Each number is 128 + 32 x the weight over its row's rms, rounded and kept within 0 to 255. Layers, rows and columns count from 0. The size above them is the row's rms in percent of the matrix's.

# layer 7 MLP up, 1920x576, rms 0.0916, rows 564-701, columns 240-287
size [ 90  89 101 106 104 105 104  97  98  95  98 102 106  98 102 106  93  99 102 104  99 103  95  96  99 100 101 103 102  94  98  98  99 103 102 107  92  93  96  97 103  99 105  96 103  96  93  97  97  99 104  98  99  94  95 102 102  92  94 104  96  93  93 104  93 101 104 100  97  93 100  98  89 102  99 100 100 100  90  94 106  99 104 101 105  98  97  95 110  99 102  97 100 105 100 105 102  98  93 106 103 101 101 105 103 100  98 104  92  99  97 102 112 107 101  97 108 101  99 104 101 102 102 103 103  93 101  84  98 101  94  95 101 105 103 100 104 107]
[[155  94 119 144 142 178  91 142 128 136 163  76 178 111  82 220  96 126 160 150 107 140 114 136 169 120 150 107 151 102 125 112 179 111 170 181 152 112 148 163 130 109 151 151 156 209  85 142]
 [137 167 152 137 136 119 126  94 188  68  56  93  57 151 125 151 162  86 125 101 106 127 172  72 226 113 131 110 177 123  79 104 147 224 120 110 182 102  83 147 138 166 132 158 158 123  76 102]
 [134 125 120 176 124 142 112 153  87 117 135 115  88 142  83 123 138 127  98 137 120 161 101 140 179 139 161 124  80 138 151 120 203 154 130 161 120 153 155 121 132 155 150 211 147 143 103 159]
 [118 104 116 141 118 206 138 139 138 174 154  87 143 163 165 136 126  51 157 165 142 120 111 137 159 158 135  72  67  96 120 126 120 172 129 130  80 144 116 149 153 127 143 131 142 131 144 119]
 [ 93 141 102 162  94 193 199 116 179 130 167 127 132 145 136  98 186 117 118 115 138 175 108  61 106  93 154 137  86 171 112 109 122 101  88 144 137 116 193 125  99  89 120 107 108 146 169 138]
 [ 74 108 138  95  83 151 125 109 129 113 194 108  84 127 159  83 128  75 136  89 115  93  76 145 140 132 133 106 128 172 121 122 170 123 124  68 145 142 150 116 139  97 140 142  76 126 160 119]
 [118 112  96 109 136 155 164 129 140 174  93 164  95 110 107 144  91  70 161  90 119 168 147 163  21 108 201 113  30 125 162 143 127 143 124  64 186 156 117 115 112 143 182 192  71  41  90  78]
 [141 130 114 136 202 109 201  99 111 119 143 147 214 140 172 136  86 121 145 147 216 112 119  65 149 161 141 125 125 128 195 100 147 114 155 144 107 146 140 177 153 126  87 123 124 165  97 167]
 [112  97 119  94 109 133  57  74 108 149 127  64  73 151 130 142 145 165 131 163 125 128 153 172 179 121  78 145 162 137 125 112 131 102 188 110 118 108 131 195 102 115 171 134  84  90 109 143]
 [142 112 121 171 102 140 108 102 119 170 105 166  91 131 149 168 180 196  65 134 153 136 146 149 140 112 177 148 169 142 151 124  98 157 155 153 105 141 158 119 123 120 153 132 110 121  87 171]
 [ 47 107 158 124 139 163 125 121  82 104  98 134 165  99 156 114 154 140 123 164 190  78 151 139 115 175  84  81 118 165 124 120 153  75 142 132 128 145 145 139 116 157 110  88 147 110  99  62]
 [ 80 160 127  90  84 122 129 104  82 159 118 132 131 103  88 122 124 108  95 180 148  95  83 113 102 140  78 132 127 166 109 114 184 118 129 140 114 111 157  76  98  79 130  78 163 155  92 185]
 [130 117 109 146 131 130 123  72 197 132 101  84 145 149 140 130  93 119 182 112 171 106 140  94 162  95  95 169 137 140 128  97 146 137 121 140 192  88  78 102 183 139 155 100 139  97 136  86]
 [163 167 125 132  53  78 105 115 111  71 145 127  77 168  89 117 169 119 134  98 166 106  96 134 133 113 171 140 136  66 122 126  99 159  59 112 103 107 104 102 128 151 179 127 129 146 159 116]
 [146  97  66 118 112 136 120 157 176 155 143  86 122 187 138  90 164 110 134 154 152 156 110 115  85 162 116  99  96 158  82  92 136 157 144 141 136 183 123 148 172 131 119 110 149 172 135 163]
 [131 123 117 117 169 129  80 177  93  65  65 108 125 104  96  75 137 112  99 163 162 101 160 129 107 112 176 140 129  96 152  79 141  98 141 128 132 143 122 167 185  98 104 145 108 143 118  84]
 [156 152 130 101  82 129 105  86 125  76 142 182 246 134 146 144 140 154 139 116  99 130  83 110 125 168 137 165 179 121 155 105  90 111 155 124  64  94 143 139  65  83 124 132 100 131 120  76]
 [ 61 139 135 124 161 162 140 138 101 114 170 125 111 187 143  99 101  96 116 105 107 158 148 156  99  97 115 131 115 110 166 145 150  98 134 171 137 167  88 151  90 179 136 160  78 172 144  96]
 [144  66  99 138 145 148  88 134 123 139 120 120 124  93 180 115 113 149  62 101 111 134 137 179 141 143 134  85  95  94  97 127  98 101  95 154  98 125 122 145 142 120 113 118 119 145  90 116]
 [127 101 130 104 132 158 133  54 150 134 126  88 145  49 148 144 164 125 110 136 198 142 141 148 147 107 139 117 170 210 163 117 132 155  93 155 144 131 159 161 131 143 159  90 157 154 108 165]
 [ 65 139 182 110  86 174 120 128 165 108  98 127 156 156 134  85 143 190 141 137 142 157 149 118 125 141  92 111 108 126  99 126  98 206 119 108 135  86  72 169 126 144 110 142  92 140 182 145]
 [120 104 175 145 129  80  69 112 113  93 120 145 119 128  61 131 140 145 132 196 169  88 124 151  91 118 118 144 173 127 138 140 100 160 108 122 179 184 124 106 131 158 121 148 115  90 106 132]
 [ 97 115 153 110 111 119 132 153 159  66 116 142 127 193 126  86  82 145 141 120 124 137 150 138 136 123 135 128 124 127 113 117 141 152  82 157 167 124 127 136 138  98 143 162 124 167  90 139]
 [ 88 119 161 115  93 139 103 130  20 141 134  97 118 125 123 131 138 142 123 137 166  82 147 139 111 189 106 140 102 140 146 145 111 108 137 111 133 173 126 149 133 134 124 122 197 128 133 173]
 [168 130  91 184 143 123 192 113  62 151 124 144 120 135 157 104 132 123 163 148 119  98 183  91 123  88  73 180 128 144 165 146 128 113 140 132 152  93 132 110 153 109 158 155 186 160  84 166]
 [105 143  82 172 145 145  88 116 117 142 118 145 102 157  66 121 176 143 135 140 105 134 157  80  73 100 123 204  49 122  82 125 148  99 157 140 118 154 132 165 187 172 166 168  83 130 100 161]
 [ 62  97  98 153 140  35 149 140 173 122  89 143 147 140 113 187 153 105 101 125 122 149 152 108 103 155 135 135 118 159  99 114 160  93 147  73 151  95 114 175 118 136 161 118 153 171 139 155]
 [143 158 130 157 139 137 102 153 127 135  68 117 137 135 102  47 124 151  94 137 142 132 125 106  49 175 150 122 113  83  65  96 163 143 132 131 136 102 102  85 132 129 116 127  90  94 155 150]
 [122 130 118 182 112  98 105  96  83 145 117  59  94 167 127 133  93  92 123 155 110 133 128 118  90 177 115 117 140 100 100 172 191 100 160 189 115 156 141  97  79 160 166 103 192 174  71 149]
 [179 118 147 136 106  93 176 145 134 133 103 132 147 129 138  15 111 150 193 128 180  96  65  88  86 140 104 144  78 140  71 100 128 130 126 151 127 141 149 181 105  94 141 134  91 137 167 104]
 [107 148 116  79 153 182 114 166 185 114 129 111 131 128 123 131 125 121  80 150 119  98 155 107 103  47 172 152 187  87 177 168 125 139   8  84  55 139  87 112 179 135 151  68 126 124 192 131]
 [135 127  98 100  95  92 146 123  24 130  83 110 169 150  76  98 123 120 111 130 116 113 113 136  78 140 136 185 129 145 104 146  90 140  90 150 123 104  85 140 120 106 111 150 126 143  95 116]
 [120 131 179 111 127 148 136 190  59 133 104 114 130 150 124 156 134  85 142 139 163 156 131 177 131 165 116 126  97  85 178 124 143  84 173 139 124  78 139 136 169 152 178 117 167 149 110 181]
 [116  70 146 137 151 147 153 119 149 141 100 100 180  79  52 120 116 116 196 145 131 210  86 125 146 113  98  88 168  97 106  90 105 116  63 118 117 141 107 135 125 124 130 154  79 174 119 108]
 [121 123 101 101  73  78 106 114 123 111 125 129 142 129 107 139 129  81  78 134 138 186 105 197  87 125 136 146 113  99 125 117 179 122 109 152 131 135 138 136  86 124 198 125 137 101 113 106]
 [168 117 101 133 114 160 147 121 123  77 138 117 142 105 121  84 118 109 155 159 106  81  94 154 144 107 144  75  80  75 130 200 139 148  92 125 156  88 170 198 135 128 162 113 151 119 110 150]
 [ 89 151 155 132  79 160 151 154 155 149 189 135 112 160 115 120 153 159 165 173 128 120 103 172 102 102  64 107 145 180 137 133 111 107 147 119 139 118 114  75 104  86 182 142  60  79 166 156]
 [129  71 154 142 103 125 100 149 186 164 135 105 135 123 105 121  99 118 137  88 163  97  97  79 143 140 161 130 152 121 114 130 131 116 112 137 176 131 112 132 168 108 116 173 184 114  88 101]
 [137 117 118 139 122 114 129 163 141 196 125 123 144  54 120 174  78 118 123 183 123  85 147 165 141 122  96 161 109  87  54 123 148 104 145 120 143 139 148  79 128 160 141 101  83 147  99 126]
 [ 97 125 153 166 146 127 132 129 168  99  96 117 113 172 121 106 164 154 101 113 104 155 101 207  79 100 107 134  99 147 155 182 134 110 103 106 152 129 186  97 102 172  98  65 154  96  56 158]
 [138 137  77 112 122 122 128 210 113  72  94  89 159  36 129  54 135 121 166 149 134  99 139 137 165 138 133 165 115  86  61 139 144  83 131 133 164 165 133  88 129 142 108 175 168 162 140 194]
 [111 160 136 147 141 182 122 113 121 115 160 102 155 127 185 161 128 117  96 130 142 138 185 152  93  80  52 157  95 138 103  18 144 150 107  90 166 135 162 100  82 162 162 194 129 109 100 153]
 [152 115 139 113 110 123  87  89 154 146  71 133  71  98 125 125 155 111  94 161 161 159 108 129  98  92 183 108 175 155 126 145 189  71 127  77 114  96 101 189 173 108 174  76 132 163 137 138]
 [ 87 121 123 135 165  88  57  98 105 116 165 178 100 103  68 149 124 124 135 143 136 121  50 132 162 156 156 138 123 142 146 124 152 126 125 142 119 186 114  70 166  98 101  89  97 106 150 116]
 [148 150 163 111  81 182 103 123 118 151 205 125 109 143 118 100  80 112 150 109  80 125 128 123 102 138  65 146 139 141 160 141 105  89 111 146 158 117 109  90 106 148 127  72  97 134 142 130]
 [124 184 116 133  91 114  81 184 107 139  92 123 167  77 145  62 108 130 158 161 125 164 156 115 109 146 104 128 120 151 140 173 142 139 124  63 168 122 154  96 142  81 139  72 114 115 124 134]
 [124 102 125 148  65 122 134 122 123  79 124 145  97 159 152 136 147 135 151 127 207 169 146 148 149  46  70 148 151 115 142 144 147 117  91 182 116 108 119  87  48 118 139 153  76 128 121 134]
 [124 128  90 109 189 143 120 170 153 136 111  89 197 119 156  86 100 127 119  53  37 190 126 143 136 132 151 147 122 102  80 107 153 164 162 119  89 125 152 173 144 126  93 177 202 166 126 129]
 [ 74 102 141 163 128 168 108 166 163 115 167 154 225  43 110 141 106 106 201 118 117 130 110 130 147  92  89 121 158 134 130 133  95  90 130 120 101 117 149 118 127 113  94 108 173  68 110 160]
 [103 154 136 139 103 166 152 144 132 133 125 146 138 101 105  90 170 118 120 139 126 118  53 137  91  72 129 204 108 139 104 113 159 151 136  96 131 164 147 161 142 155 160 174 137 136 110 158]
 [198 130 174  78 118 108 121 132 116  98 155  87  80 159 138 115 140 141 147 177 158 108 145 171 107 147 162 172  92 129 145 116 148 110 140 127 106  78 121 108 125 120 166  90 182 165 204 178]
 [127 119 137  85  70 155 129 185 145 162 172  80 166 187 113 107 107 164 109  25 110 151  86 108  77 184 111 125 183 148  96 136 101 115 159 118 162 128 153 147 161 137 148 109  85 150 154 124]
 [ 52  77 136 125 113 133 146 233 114 118 134 128 101 170  66 182 111 107 127 106 115  97 120  94 135 146 169 147 194 128 125 177 102 131 114 116  62 107 140 225 137 118 100 155 110 103 114 167]
 [199 137  92 183 140 119 107 126 102 123 186  74 159 138 168 152 134 109 166 142 167 175 113 150 126 142  93 121 111 117  86 103 185 153 133 148 164 130 137 141 127 139 123 147 136 154 128 146]
 [ 77 141 100 152 147 136 153 107 155 114 163 104 149  92 115 164 126 100 117 178 101  97  79 186 112 111  70 117  73 140 140 129 131 144 149 111  93 184 118 138 115 106  26  93 108  69 138 134]
 [171  91 157  92 128 118 158  65 101 157 180 140 110 151  77 149  84 142 117 166 150  96 129 160  97  92  57 101 101 147 139  88  63 145  80 122 164 117  99 188 167 144 127 101 130 137 175 103]
 [203 122 122 145 134 168 181 169  70 169 148 121 120 109 111 108 155  91 139 133 131 149 143 119 161 136 130 150 160  98  71 108 143  71 106 140 104 109 193 129 120  94 120 151 124  97 149  74]
 [149 154 152 113 133  52 159 177 132 118 158 169 178 180 109 248 125 156 168 162 151 117 121 145 138 157 153 136 172 100 103 158 101  80 153 115 151 107 108  57 145  95  41 134  92 178 132 131]
 [106 137  93  96 166 109  20 150 144 113 123 142 104 164 173 105 134 137  94 132 129 152 125 142 117 116  71  98 120 165 119 101 167 166 130 137 156 104  76 163 164 165 135 199 127  77 169 147]
 [ 96 125 112  76 134  98  71  88 152  93 144 143 157 136 138 150 152  75 119  67 142 150 143 136  98 121  89 165 126 113 104 140 115 178  62  85 125  85 144  84  99 124 188 102 159  67 124 142]
 [173 152 137 144 113  84 161 124 128 175  78 143  82 142 112 176 104 191 188  83  93 126 125 111 138 180 150 190 135  76 176 110 185 127 164 148 113 153  69  71 115  90 112 109 101 120 136 119]
 [160 137 136 163 136  67  48 155 105 155 107  82 158  79  91 197 118 110 101 131 190 113 157 146 176 124 104 141 140 139  92 158 178  99 161 113  84 106 100 198  74  36 129 118 128 124 135 134]
 [101 152 123 129  99  73  77 139 118  89  84 115  94  82  78  22  95 102 143 146 146 175 142 103 146 105 112 133 130 199 144  98 150 174 113 117 114 117  95 171 113 121 169 144 151 176 133 119]
 [151 140 156 122  92 144 143 165 142 114  76 141 113  80 100 130 144 122  78 148 156  92 137 167  94 105 150 110  94 134 145 175 153 101  89 147 172 120 149  98 192 151 122  75 131 109 129 158]
 [139 125  51 149 149 123 184  94 159 162 143 133 104 151 153 139 134 106  15 112 198 109 137 119 139 151 169 140 147 127 214 186 131 145 138 149 179 191 131 137  85  88 164 223 103 162 167 138]
 [109 154 170 118 181 121 156 131 131 106 144 147 101 142  73 105 126 128 117  90 166 106 146 150  94  68  76 134 114 115  73 187 114 117 106 121 149 127 116 112 134 128 123  95 151  54 139 168]
 [191 117  87 135 113 115 148 136 165 118 178  78 106 164 146 110 123 116 200 101 145 137 153 100 120 158 151  52 153  98 123 136 137 111  78  80 160 111 114 163 127  96 150 169 136 178  71 162]
 [116 144  71 155 125 153 132  77 125  98 182 106 111  92 108 200 112 144 125 140 120 161 137 118 119 122 153 145  55 128 157 123 187 112 176 181 118  89 149 116 147 205 167  83 101 136 107 106]
 [150 146 129 130  85 141 125 180 114 101 110 113 189 113  82 165 153 138 135 152 105  89 113 102 154 129 149 138 113 171  99 144 134 125 133 169  92 154 158  77 106 106  90 141 126  86 107  80]
 [132 194 123 171 133 143 102 155 111 167 148 174 127 147 116 126 123 124 153 107  96 144 155 158  89 102 110 162 126  92 136  89  91 119 137 118 167  72 116 153 155 129 107 100 177 112 139  88]
 [117 123 118 115 149  94 143  74 124 130 119  85 118 140  78 107 110  98 169 178 118  91  66  91 118 125 127 120  93 153 145 147 155 116 117 165  77  81 114 104 113 144 171 153  86 114 113 100]
 [ 90 168 145 112 153 135 139 126 123 187 149 181  53 122 189 127  95 111 131  94 122 103 186 152 112 149 162 163 118 111 142 157 124 145  60 121 131 163  93 126  90  91 133 113  41 155 140 144]
 [133  43 124  87 136  42 119  99 116  92 151 157 184  78 112 152  82 158 165 111 151 139 117 171 135 153 186 135 146 172 112 108 145 124 130  79 170 156 139 108 140 168 132 178  71 112 193  98]
 [138 152 157 125 163 148  96  55  82 143 169 135 120 113 128 178 108 194 128 146 183 105 123 160 143 164 128 146 175 211 108 156 181  71 162 137 161 152 160  69  94 185 122 168 149 101  79 105]
 [233 131 124  50 136 158 115 101  98  74  86  75 110 131 113 108 114 173 126 134  98 101  94 116  87 110  64 159 115 156 139 139 138 131 146  91 115 114 119  88 126 113 139 108 164 140  41 152]
 [ 84 203 153 154 102  72 133 124 152  98  60 126  75  77 121 115 102 163  99 142  92 150 118 162 123 127  75 154 127  93 139 132 115 163 145 123  89 161 205 114 220  82 139  51 117 113 102 116]
 [ 96  89 122 159 135  76  79 115 118 155  98 140 160 140 140 133 117  68 117 105 102 113 112 156 172 115 104 122 154  95 123  82 143  87 164 147 100 158 147 201 109 112 112 131 130 187 133 134]
 [167 123 117 163 145 140 143 101 154  37 172 103 142 119 144 126 168  95 108 197 118  98 112 130 193 138 164 159 174 129 147  71 142 148 162 128 103 132 179 168 132 158 145  90 169 120 119 125]
 [109  88 105 136 165 143 120 119  73 138 112 115 136 174 134 147 129  86 170 128 125  58 106 159 103 103 133 137 231 155 143  99 134 136 147 126 149 200  75 167  82 124 130 134 102  97  95 119]
 [132  17  99  38 167  72 155 119 152 123 108  96 120 177 152 160 155 122 124 129 138  94 116 145 125 141 116 108 119 173 152 151  89  54 102 130 177 172 134 116 151 167  94 163 138 100  84 194]
 [ 97  37 149 127 183 122 151 144 100 183 112 102 170  73 113 153 148 137 127 120 150 104  92  75 122 170 141  95 153 153 124 156  90  91  47 120 132 168 148 133 118 101 110 147  75 130 107  63]
 [133 128 111 109 135 155  89 190 147 121 125  75 112 176  77 116 123  96 143 159 109  54 164 120 113  91 176  89  84 111  90 122 134 153 119 106 149 108 131  94 131  84 116  94 129 109 151 109]
 [111  90 122 163 100 151 142 145 115 104 124 103  86 135 145 147 114 127 113 122 140 182  69  95 157 105 152 113  62 111 180 179 117 181 153  87 158 146 102 170 113 139 132  80 116 163  18 138]
 [ 82 190 157 116 119 143  35 181  87 139 114  68  88 184 121  61 124 137 124 147 178 102 131 169 123 107 142 143 150 128 158 150 130 122 136 125 133 149 146 122 124  93 160 141 128 116  99 133]
 [173 116 169 155 134 165  89 152 112  79 147 126 136 121 149  81 137 158 157 117 103 157 141  97 152 188 143 158  97 150 139 143 125  90 156 152 121  96 181 139 102  98 111 131 139 174 131 122]
 [125  36  59 107 164 117 113 117 159 187 148 111  54 110 109 126 112 155 151 128 177 159 153 117  64 102 170  87 145 124 108 127 191 119 125 103 161 113  77 106 124 117 116 154 128 106 155  85]
 [175 164 168 111  84 132 135 107 114 164 165 109 150 140 158 172 157 119 152 143 116 118 107  88 152 158  89 156 162 141 144 112 121 137 121 101 133 153 135 173  80 114 118 150 159 139  82 145]
 [131 149 122 195 186 166 147 106 142 136 174 116  64 154 111  97 119 131 130 151  95 145  91 140 118 100 179 142 136  31 125  92 129 101  92 126 105 128 114 139  94 189 194 151 124 140 123 134]
 [157 168 132 108 144 215 132 172 152 110 155 105 136 178 134  65 109 150  79 149 140  82 144 129 135  96 133 108 172 180 177 147 162 141 165 120 168 156 115 123 178 123 148 141  87 193 124 135]
 [131 157 121 148 133 124  74 162 152 161 105 123  87 103 151 122 121 129 159 147 115 143 121 100 155 137 123 120 144 127 102 118 107 110  68  93 116 147 122 165  81 136  73 129 158 130 110 143]
 [173 112  93  93 135 158  97 103 152  90 135  82  98  85 124 162 138 124  75 122 141 144  82 124 140 149 116 112 151 121 127 171 157 122  65 107 136 109  42  88 117 143  92 118 129 176 151 180]
 [121  41 104 109 137 160 108 126  90 110 185 152 139 215 141 102 136 129 106 144 127 183 179  82 131 140 164 122 107 206 141 192 154  88  96 123 171 150 117 137 143 103 132 125  95 167  85 109]
 [137  91 150 115 123 177 124 100 159 152 186 123 118 116  91 137 109  69 154 128  61 134 182 145 154 161 121 170 165 152 156 155  98 146 113  81 121 122 130 141 121  93  99 180 168 153 123 106]
 [135  84 125 175 113 192 123 133 167  80 143  53 126  98  81 134 107 140 126 118 111 127 118  89 178 143 187 133 135 194 120 138 123 145  82 157 136 130  99 171 169  72 106 106  96 126 175  97]
 [ 83 116 160 141 154 128 177 144 106 194 124 169 183 178 142 110 108 119 111  69 154 138 144 129 115 133  86  96 144 186 119 155 143 104 102  90 156 132 143 107 150  98 151 120 118 140   0 112]
 [113 119 126  56 140  79 183 118 104 114 132 151 102 147 122  71 123  86 108 108 143 133 171 203 122 108 174 131 111 148 115 164 149 145 150 198 159 121 192 134  79 133 159 111 119 163  96 161]
 [159 166 112 131 170 155 129 143  73 105 150 162  73  91 136 204 137 178 123 163  86 126 137 152 188  99 141 117 103 122  97 157 161 113 193 120 106 101 106  94 153 135 213 144 120 131 119  89]
 [168 128 190 116 165  95 134 127 141 120 129 129 139 109 137 124 150 101 165 123 145 173 148 126 129 163 165 100  82 164 154 103 131 125 122 101 143 157 126 161 120 134 115 148  91 142 107  31]
 [140 124 104 130  81 165 151 189 137 122 124 130 146  71 121 231 123 146 105 182  76 163 174 123 150 139 106  81 146 140 151 138 167  46 123 124 112 117 142 120 141 151 124 161 148 138 141 138]
 [118 116 150 105 105 116 159 173 103 199 171 117  93 113 156 133 162  54 133 156 170 121  68 135 159 174 130 119  60  48 146  79 163 100 144 124 141 139 104 102 108 131 146 112 120 100 116 115]
 [159 209 111 118 209 141  74 146 109  97 100 133  99 163  97 100 160  94 162 117  90 125 118 149  95  85  89 162 132 162 113 126 111 175 132 115 114 167 133 130  86 117 105 107 126 142 126 168]
 [151  94  81 152 169 104  81 133 132 139 132 130 123 111 188 137 163 115 140 132 174  91  96 106 102 159 134 120 117 121 113 130 197 148 152 110  96 150 197 170 133 149 118 112  91 100  65 165]
 [133 150 145 157  95 111 101 102 120 135 117 142 166 115 153 135 135  97  99 183 155 144  90  93 166 149 191 114 170  99 134 104 166 125 157 102 155 127  81 124 110 121 130  92 118 159 136 112]
 [159 107 129 109  66  86  70 144 117 146 146 104  96 149 126 180  98 104 101  82 106 132 106 141  58 141  83 153  96 134  59 157 154 169 125 178 164  58 130 118 111 120  88 104 114 198 115 100]
 [ 62 135 125 175 124 139 125 114 132  97 153 127  55 111  65 110 160 133  50  90 116  52 146  74 119 119 159 173 148 123  88 157 107 144 106 173 101 169 161  72 149  70 112 104 131  95 140 145]
 [127 126  88 172 107  97 110  93 144 125 136 139 158 159 101 125 168 121 121 146  67 135 118 120 176 140  80 129 122 148 152 119 130 128 162 139  79 125 160 178 151  90 120 155 129  65 124  96]
 [ 91 134 141 122 169  86 144 175 167 125  85 110 181 140  80  96 126 123 130 131 162 118 196  86 162 119  94  97 146  88 113 160 101 121 143 128  54 126 165 150  87 124  91  69 112 190  78 164]
 [142  87 133 120 151 161 133 140 169 166 175  88 143 142 119 116 157  99  97  64 155 100  58 216  74 137 146 122 145 135  98 107 159 174 140 139 143 127 129 135 133 108 143 156 154  83  85 186]
 [109  65  77 122 131 134 131 175 141 111  71 107 103 124 132 126  95 125 197 125 170 196 133 121  97 122  64 160 141 155 153 102 118  57 134 142 126 149 143  77 109 178 101 189  93 135 120 139]
 [143  66 119 103 112  80 141 141 123 104 148 133 118 182  65 106 157 146 135  94 166 127 135 134 108  71 120 178  84 102 160  60 141 137 147 197 137 117  99  90 179 152 157 191 161 156 103 109]
 [124 146  61 141 145 141 163  83 113 149 147 158 106 146 156  38 118 113 138 153 150 143 100  77 106  99  58 148 164 170 120 112  70 181 112 112 141 165 125 191 138 143 129 139 108 110  99  91]
 [157  86 160 140 163 188 168 146 114 137  81 130 148 129  91  86 143  99  91 153 111 152 165 142 147 139 202 114 147 123 117 136 123 153 191 117 161 117 148 177 148 117  48 148  99  75 110  83]
 [ 82 203 147 107  89 109 132 194 100 127 109 155 131  80 161  81 170 174  63  99  79 106 168 158 125  95 154  71 189 120 127 114 181  45  76 165  68 148 113 135  95 133 162  50 101 135 116 140]
 [118 115 121 108 146  85 136 144 192 154 147 130 171 114 140 139 138 133 134 111  91 142 156  63 127 130 129 101 131 153 125  96 163 136 220 136 130 131 128 133 101  96  87 144  97 104 109  98]
 [181 199 121  64  65 178 130 151 145  58 147 156 111 181 145 120 107 150 123 114  66 107 104 120 117 107 140 112  43 118 108  82 123 129  90 162 140 101 131 110 148  98 233 123 136 114 128 109]
 [ 32  77 130 160 174 157 146  94 109 104 194 154 109 123 119 133 139 109 164 120 184 162 137 127  87 139 110 158 153 118 143 105  93 164  86 142 123  83 134 136 139  95  95 139 129 173 109 118]
 [125 188 111 148 118 111 139 149 137 103  88 104 121  51 113 112 150 124 197 106 196  59 123 116 152 128  93 155 119 142 104 152 149 207 107 113 124 156 165 142 102 109 166  96  91 110 136 121]
 [115 109 117  93 140 124 147  75 111  99 147 118 149 109  91 125 139  88 141 131 170 113  91 179  68  73 171 130  96 131 127 109 161  89 127 127 159  80 196 111 102 166  97 170 145 157 136 153]
 [113 161 117  99 108 125 131 130 151  95 112 123 104 100 133 166 134 150 128 184 110 130 135 185 133 181 174 150  94 166 102  80 104  61  89 149 171 100 117 150  80 159  97 169 197 126 104 118]
 [172 142 101 141 158 118 129 113 161  82  55  94 163 130 138 174 115  90 182 122 195 179 158 137  89 146 132  83 140  96 138 177 107 128  85 112 132 155 124 174 148  99 105  81  67  94 108 155]
 [112 166 105 110 174 113 138 128 104 112 115 172  91  98 117  73 117 131 144 118 108 181 139  97 123  92 119 131  44 194 122 135 113  86 188 132 104 116  87 116 111 103 175 131 164 107 139 107]
 [173 170 182 126 134 152 206 155 117 136 123 138  85 222 157 177 115 139 168 128 140 111 124 182 152 132  20 135 180 112 113 153 117 103 141  88 137 138 143 131 132 151  80 116 144  94 108 137]
 [ 96 226 136  93 153 153 162  74  54  95  82 112 140 202 166 138 120  86 143  75 159 164 144 121  74  99 182 120 131  54 121 155 137 173 139 175 145 122 167 102  70 117 148 183 154 145  70 193]
 [114  95  96 118 126 147 163 163 146 165  98 110 109  74 153 137 170  98 119 141 101 153 133 141  89  81 125  85 116 127 135 129  98 111 142  94 106 155 101 105 141 141 190 107 141 145 144 156]
 [105 122 116 131  91 210 124 112 144  81 165 178 116 103 115 157 184  70  97 176 132 134 121  93 125 145 116 173 169  98 149 135 116 124 134 157 142 120 122 120 118 130 137 120 116 109 139 137]
 [130 117 160 150 194 151 106 159 103  88 129 177 172 151 163 152  88 114 131 147 147 161  95  92 155  91 139  88  95 120 130 124  96  88 167 142 171  67 113 105  96 101 136 103 145 141 147 100]
 [167 125 169 153 108  71 120 113  94 148 144 106  66 107 163 134 166 108 180 132  73 128  80 142 118 131 115 154 136  90 183 156 141 142 152  99 119 166  88 195  96 113 146 129  41 129 162 148]
 [113 136 182 134 130 137 117 107 128 162 161 139 189 135 104 163 144 193 133 134 136  79 144 100 176 140 121 120 116 135 144 138 186 118 161 112 112 126  99 112  69 142  93 131 129 141 107 122]
 [154 169 108 165 121 186 141 112  82 109 100 155  99 163 132 119 119  79  99 149 141 182 117 136 137 119 102  79 147 134  86 107 132 109 200 108  95 153  91 106 107 168  65 130  94  98 108 138]
 [ 75 123 142 138 136 163  72 112 123 127  95 134 123 148 114 197  90 124 166 137 188 116 123 172 195 134 179 107 139 135 125 125 130 148 131 118 186  54 101 160 146 157  40 102 161 125 133 128]
 [138 184 161  82 117 111 164 132 142 105 103 131 176 142 173 218 155 165 150 111 124 151 151 142 137 103 137 143 137 153 117 143 134 148 161 119 121  99 122  98 109 122 126 126 116 110 202 145]
 [ 93 166  91 119 115 117  87 111 128 127 104 109  97  98  93  77  93 178 139 107 176 189 127 111 127 114 118 198 137 132 154  93 107 142 127  62 109 134  85 123 118 140 151 151 152  55 104 118]
 [101 172 125 114 166 131 133 105 142 137 136 114 113 155  98 124 164  79  94 130 105 201  80 140 177  99 164 182 136  69 130 171 139 137  90 138 134 158 114 103 134 158 145 144 163  64 127 121]
 [131 110 135 107 160 112 109 158 146  67 116 163 138 134 122 147 139 132 115 131 134 171 186 112 182 108 101 152 187 127 116 117 134 126 120 103 121 151 146 101 115 136 132 170 176 116 213 170]
 [138 142 132  86 122 120 147 143 111 142 124 136 148 144 155  52 141  86  96  92 186 134  51 174 145 191 124  55 132  87 146 110 135  80 147 141 177 111 137 177 121 132 104 137 123 148 140 120]
 [170 151 126 112 128  90 104  84 142 105  87 109 130 133 133 118 162 120  76 138 119 106 130 168 105 100 126 124 141 125 154 169 155  77 129 125  92 144 163 142 207  94 169 101 139 141  95 128]
 [103  91  95 113  97 126  90 106 114 104 109 206  95 103 159 158 129 122 130  82 146 172  64 154 173 178 152 110 133 112 120 116 129 104  72 124 139 160  91 113 143 165 135 157 129 110 116 129]
 [127 145 113 152 134 109 104 141 131 105 108  90  62 170 119 148 154 158 145 148 165 176 124 223 122 122 125 117 110 140 148 144 125 140 169  85 123 134 102 173 156 111  42 147  96 158 119 146]]